config = dict(
    d_model=512,
    parallel_block=False,
    init='normal',
    lr_head=0.0163,
    warmup_steps=0,
    schedule='wsd',
    batch_tokens=[131072, 262144, 393216],
    seq_len=1024,
)
Each number is 128 + 32 x the weight over its row's rms, rounded and kept within 0 to 255. Layers, rows and columns count from 0. Numbers have three digits each. The size before them is the row's rms in percent of the matrix's.

# layer 4 attention query, 512x512, rms 0.0717, rows 0-25, columns 128-255
075:140113104149152135170161157187178054181156151154122093122196155128145160151155127129124093108065113117161158162108091180099149121158121122105108124162134092157144129115079148149108164130141094166088126142093111098124134088106088131097156126134124195107171112073085148092154094134062138087042123136117097161127138177163117158153199150112165107122079196117121151146069115139139201108059
070:117187175111144145125090102140049132119138140101153093144114082092140133103100125137130113107120149077120230131128130096155165139119125161175122129128065156167097110098110139118166152196180141104084154139126094129164130190073124169094187133143153178149086116076110087166128096064173165087106118137086052115094142151117120140122156123117091117135152106103127098141162151076162161129137
079:065085208151192100136111181147125105159141139136114114166137079114164134084122164190110090154091210157168121116169150165121129135138187108176133132056107094127174070151115154165111158184099106096158151144115153156102132143132127092112091164168128136104125142128086149127132126132159132162184127176136127165129126114158089150142180156189197087154116117130157156096150106120085134199091
082:080110120141096128093110168142126137134137106061104167171126095120127114114131080083119112123123127147138105133156104175109128117108057119155138165091094098129195094103123146045082163128196118163112097145165150161179104117160133181170176184094114128152115113071125115184089106172128108182185173128141137154091189108132147149127138063195096098153117114172106095160173120113131132114088
081:092062125070151149104120068185177177102116117165139126128141117157118111143091177117139147161140158114182124172169085146108134173170117136079172131123115140176140109138081138067135096117166169118069113151105120092107143132137076146028054140088087072137088143133135138129128094240118128126200138120162119152146096199126108144161105148122094162132161174148133136031107138145129159145090
086:168115141170129144080153173114141090125095171177168092148130147128113141128087094113134160167172150165098071187116080162104161142119179104113138078095176161173122177057112063150128192118090090141105151182054100149132121120061090093157129106173135147106128188078134154041132202168180114160111147154115185095168199092100113141111165086104199134113047164127101133130097112115172055155143
094:100116129146054129129071072082119024135106139118141154083128161111130163112105142119145133126112123125143188173049097133110145163137121073173114102128127128124069161085129135121087125127122085153161092103090115149160163111141166123178137149149157138080161114122145126125125101121164171163054124173125170074201105085139142126163136050074185123134125126111115137175137128159115052135158
090:132130157063152108100169212037121134117111137133068211157119113092151116086115141160137106162136111078080142085139106174122140162112088048142114117129133085158131107168126123177165118110126052081092088095112165115089162151176174160111047118189154107106167122127138124139146130063127099126158152106159099156137144143149157095144105107122119064139197075110099122161166122135075125118102
087:134145116204183121109121165098159118150127128170132122130129202123126121104110108138141155149144188084132104117119103121088125123113195200167157135118167122103131142095114137106180148097097064159186143194071093124105096078062112121159162149159107158122145187121117164088141145117147103127086166164113121130102117191139130117132143123117147163161093164103154182088101131126112152154148
075:122117139138173077102135159123118115113071140106160122110083126132131129101127108157107206110190099107066099104110108113177158119127162121134120149116159084112192173058044152192220177142069114163134126172087104115141081113102161130062144114091147161142129126136138110070163233168129103144104186042083137149181165160137135129136151152120159189098093144123151153132098057123130107058087
097:144129144119141049146130085078156178160099132129138112136045140106112145138099081138106149123158151128044148122122117157116163133134097119147067133125234077100127119151129086170132102169066127074095106070164171078050113118114140139143092163126196125107151150111125155173080101133070099098159114089125136156135088127141134110170194129101090068148122092103153128158134149103137146100128
091:125156170148158153098137094096148150097114108063107109155127095141070160151088203148112099131086113072067171114101108123132173198118128178165073147100104071171138195192131160173117134156138141177131112163147073089161156121131130183122103122099083132090135139136098104101123084157138144206106164132169091094099136148114166143102067181138179157167073141070143088083092154100138184121151
091:123130090119105169168075097152105110174146139120145121082139143131157113137146124109165179111090142114161188162084112185077136149130151157099137080140126190131106174122165149107143108176159127138140160107163095138163136117142120125160153095148152190092131160126119135096109118089137127136160134114111145131125155163130135132159070155050105154094108120131161148130151081096097107160122
102:083169095103145120153120119147114132166085176181125118113141140129109172181134134126074109098127170133165126139127133119129115204164171036109087069163126162185097195107092145124145067109101081154097094109041156124078172111124162132118143127137148091161151086183173085137099064112114139180145127109178136108112169119164123183137075124088173144108157091104133110069189107136114120169082
102:172106149085138105084095090116160153126143131152127120177090145185162110089162112113144180156076103165135157154134096106149137131094162126131112099125159253158139168192160146134062149167180080148163142122110166040125135156095162103196141127046160095095111145131138099090168110136132136151138152126094199169101142077131116112125135113094137179087100074163147101122141091109073139123187
109:141138151135138131149112099081131142140090117085133126137139150151115196129188144105124119114065138133164151145067087155111158084096134161100149146133112081111112102143178088093146083156184093097151151081153117130109151116170076170095115099152129130114054155163157146147109100109175156064159109113138157172167128174156129174134152091096111178105135101086171153130146074142097105220145
098:123142163146147050156094086103137086090128107123100108152155125133155142200112177096162113094132079122115112120170096161123133114142177148100168183125181114145137191185176097105084148122200136113140116121132187065042109054155104114112112105175106122164098115145091112134098070100127128141115113167077170168118130156137151171181157123105120154127193119128130113103151186200160097097186
115:093050143085170132160068103132090166157065139223088144125072152092120147139108139124061096170130143111118123112040138086113112153116120119102116150082149114152129125081077165199174107118106108174165138122083137152133098099153164150151130148113137100147092145165183154064128102113125179169117152160126092138115144151130128120108141064134134147102115119162166187116097092111165097109084
110:107155072110145127125107084093101152128094155104083087132146142153114088074183054151101110154113122104171071093139108135146117152099141114118083129162169064137124138061157165130143061160116174083106107130119107122096087120097087110148140113184146213179121109113068092131121076126114149157105145124130061146124090091124153122160105110155094120121061083101124113183115108218105187195129
096:166133135112130162109111148123115144137171123137116127113187122141163124126183079208197120106109096197168154139160104173171154119097128133146177203176095139106140134149113136140172107166152134136139063091136083122135076145157178111112123068128126205087123107096144144138133165084142080062034134078134200155152112179217086129108111155131147167128052075143134150126091112105117162201174
106:149077166119017136126172114120175149072122129119119149112085161095159160199117161157137110125131173108121075200155112168153167144166112070133165055133130173073059063121085164084147206122112167078096092122113097117125111137133129094097140121131171166118147119137152120091162131121127138151105062130099107098148122193089114136195140167118119177134104102126132169111138183118139194045174
108:091173225116164104121079143138102166117123158114161087057140133117202139086128133150114112131124136140079091183146195098166071129102133142154140163072102126129143149142143086179126162139125126065134170140128124123117187136161146159079174091131156165118133067144146133096104061105080134147074140092089135109123187118180121125108125098192109103155153162175131148136131077123071056057118
104:142121064198131145081111149148150111124188152085112122116132162065085104141074084069074183126153152125075145120135146187096087144129073146152109130177106135110142144114144142141190098123091133162170118193080171126134147134129186100153133158098054074111150170151174235143117180100113076150092063117137177131098130096122203106125139139089130154066185160153147167137119121151148126112169
095:122120138102159134122122154107116117149136062116165108145054134099124181099140177090152122146163122090089118081147077154107099100094122161115070139152089124061140137094143121102134183140133179156146115180136063141165093147173122189102176122107116088119155178146089134181122157187078108124152183167155127184091093140113123146126126165101080086132139138092195187187093123133129141133147
110:162157122106075100094123113152136085161211103131076134104162152088148184126131147150169080162090140093118120135143114148154170094140148075107163112119120181150134121183121085142125124131134073119176174146116128183219124180135205158074113132139151140091118151169094127160165110144119070092169172110179097118171087123131084089100116177137127154131125108124108058141131119115127151145109
100:191122110132152124148128172082108093148177175146144144148152152105127102140155069135087081120108146222126168117101150186154124114163148183100138154152144115141126098106123149122107163100132124186116151153176087080141144105153091164184130158116137172079135120106129124161115139076076087064117153104157104076074104120124104100171123173158125176085129149148185154127105119115138119097154
# layer 4 attention key, 512x512, rms 0.072, rows 0-24, columns 128-255
076:132145131089107154168126082159116147149067208133167140089103061095115109141092136177192071167080139102143197127126193115141097136157081099111144169153091111128119068170196116123137141082096120178102145106119152113093080145154104083160168108138120106156106111116106097095161072059159160166068084123174113147118090109139136145114103126096125037115159163117125104084122098106167124124082
084:105087115153138153098127122127111111170174143146108091123196155104195150117143143152184080094208142166074111133090123107136185140120128121166117103097081126094143189097092160139131160192116158091168109097122122138158099178145159161117154067114210101083124166063138173164158137140110092159110140147096123104131113075139080119110153136155148154094150091125134144145146108067103160158165
081:148122142102183128088150102142162136145099126166131129112099153149130123105132133105124166120073185136142128158132062157152156157086134116159184131144131147147146091144137084111107117179110138095067161138130159097114112142098082065103114139078127162132120151181152184135124105106129138123134133133129130205113119108067143139076106221106128146110108138166086093160120096073136112138156
090:158111197122089114105100087107173081151114087109149082108100141123104130134151141124128161077121158070112198121162103064105098152169162104182177088117061165092144132126081161167180115121182133130134108092169120098131081147096152122184142103108145158095155150112078099110146204138174154143114159112116110169131110165098109088115107152155061161106135130103104087099081108083168143129237
085:113203173122113167125138108116146178146167067110132156110185082154098160088103129111150168100142169151116118105153067150177129137111112131111162138122170093191155143214152097043151118069124179145137124102166106102099085158132169122171132145138069191165125103145121077116137132132163106099153141045138130163104110083097161086179147169163084112134107136169125156155104137157143171177115
084:140099161207096130171083086147090098146063143151144059106140141101203136144133123180092150159128129102111208160123132115154123150118070085106111145121068073065117091082086157129108114126118087124127120166105124114138169123135183114112177095140170083046140135056143114143134134116104158209074143116134096141155118147170188118081161129142122162092140128109059119119115111122116154142161
090:142084145073132104134160144137071110110110148147112138090132141086143165103122111163159107117126205027188163153135117111109078131104073134140161150121087204107085134142133129128106117130140115120092155161094185124157135170133145060101124136181135089109150159111150166073101119109128153192093115145144053121147106133123081127101159114087143106123156098170114109114080065072142124144176
087:141110131140140096151078102138107133161084139118136130139119190101188135080108086088079163130099153047102123169173122115158144112125111129203137095142063154100101114104115150161115108115070132119097075103060127100146078172094097048148193123115131011090161092131128139110103155142115152171103054197083130115115145040116145154148098134145098119107083098141119138106086122194183096135143
094:117075205188089068107121122156146125129057091110158157132137170094150149139113136111124040130136140038159186113166126106114156099098072058189173124135122122101126124128158150145100083111143109100088126107120061109144118177148108107142139149164142097043103094133146127100158137176106137140101111135138110050091094150138181123078100096191113093105145109150147103107126138163117080136179
087:146136088148095114127115127104162099080122099119118108103113102121127143119153128128075190187133103111105120098155118118141128121107146164124122148178133154090166128091127071163145089074092143131129100153058133071090151061131110136178121096171125137173146109130104071127193147121146106096079126133107149114153078101145116146158134144119102171123057148141083140167103146150149150175145
088:127168130080122200142077176129159140169167133097133113146093070173098059180137113129138136083114196147077130122118167116058138158188103196113131130105178176210153147140093131154111174134188139132096110167082168126077097073134148109131146152130136188153133111124060116134060120114155140065121165077142106177072142113087090109098140077119125148087103117075097085119160174103117202157060
085:092160122135136146116134171131169080146139101109128125065131158154158148110128134142161094121193177162170147091111147118115086076129076104139152144132128178115070128168063149150148144141132138128100163135134096080188138160091181134125133106144101118072154121125109130149120162187150186086150137125135097129132093111183159096121077147136123083090165122077122164057055134119191126085168
099:117193072140092167147084166146131076113149142126129106093143073207129117207192130123081177134165170149107132110120103123077133116100140200144103075134117112156164151100133144109128148146147121075122115154132144137127154059149119162072100144156125129142129141166168114139130161101142113096126134159135108117105134159088134164164107115072078166150082125064120091108120154097157203099078
100:112172156135124169117120130092132124103097082092127127123102114117083135102148071124144140147113131193098133064114115093083147138139101094135104111167069070122105136141083148127114185115098120131107120122091067119060119154163122073123158144099164179138154126122076142177167121102120100153142147117118167109137177098144143102098107176080127186099116120103071080154119093140124212103137
099:118141136120093131134115171135137139123091129103108109157099122126110117138129150165144084122095177143115142078148074091084161171078120132164112183111129086130071074191163168182160134166153131158132163098130147134112143184168131159092161129160127161101132141146166060117122135117160072152153157138141157158073150043141065133144119111145131109159206124147187106126095103149133126153186
102:135119135092145100101086166133215120153174139186082158142046175095185138091083164126150094098072139154147127136131131156115123096196117097183136160139123176104057078135098071111096101092160128180158176146121138039058122070131177157154176124148140101087139118142112100078113158160128211143092105127156124126136112099112097077133086118155156076074152147126189143145118162153129082102142
115:112157133121128147169107130156112111104138092142096120121153135130129134072103120179173168154105057168155131122128126109131143112091184076212127147134173167092077094096128121144098152137121093100117066172122173085063133090129103158095139140148082103154145097131108107138107143183174119177113105172084147126123142147154097131164150176114119090089158171137129123122098173183142123144125
112:093091150164166154131122157080136169133116136162204114149168136168127126188109117100138140124100126159113089157094090103138124104189153186105147186142077067128099127120114119128104118086153119111170175069157089143163130119147107127117161117102150147149096142151109184157141128147113193109164155131172085116099169118110131096101148190154155153121123149137138072063156104151146087106073
104:063160113198158093109169098172140123167120086107182121129141130144165111117084101105077152084167097188147118130127101049156111182087180175150141141108150100101196095101142143109136101114115143072085178137129133150164095122103045125179075150169134152123088119127104171118090149128086131139102166125121086105131117147178113106155087108138138134174088179154174154139071097165107111162102
104:059184142139127159161155116075092147108090161083108196138128173144095104127123119113127107139167069065106127142141121090108109159091153171153141172123090139164151141107127168126127129153082116133077140128128140098102140117148129106101105171125120170144136140129107200115210056106157170097089137137135086131086183154150154066101117175070167145096077091147111134130158140135074116075057
098:159144205112148084149217107152125142128074141152148153119119131074117139183117162129149130157137110111154157131111140068148138057158179126108169159121091091128189144101161195095136144136149097221110164152159094110085150136172100098076080139063157107096162098130070087133136144096133102116133092107153085129119131103119128098083111168138111118080183132088118125164143169087141114095179
103:134121186119168130180166110092148146113144099179130168089055166139191111091125148156100164145150150096099121146142118187179070112110187155118090133043127182122087135192055119110120145198152122101138130177100144093145123125160152191098193091154102155125112107100122169170119061115141160157096210116080159147121144124120148141095130126082064108074158113189124146127122137101100126095114
106:137103094145129138095125165124152162085188126160140091130139137100121072108099137170127170071154131111092083190134093134141088150158086077168118191183111146167056147114147157088103082203143093180141087100121164095132131149156142173167101120180216082103147128067146109107111106123105155099073210167179149063132100129118184110119093133160161101087132094055139086064122118105128120091188
110:064162130080104123103160180185141133134142077153131092148098108144141178100101159125107153182128111127106138083144146182139148127100178122199128077113139092081143147117121120094156107154117066218145124063157154154112160096124140147145134158104096094130126128129165189091157073136088115146128218169173124125145099192117154170074139134095150108118158105120162146133162151101144085105076
099:103091126122208096124145112083137142162166115114061136136136133171175150200139173138101172135105092143136067208126136106157127105163182134193125128125071122105154096094187116133140103163143100120091200165122093184105190147071150189123118170094134096078083138199124135138163164113098168112136151160175112128106145113131084128131151160145076127077141214135089088097110154177110117147116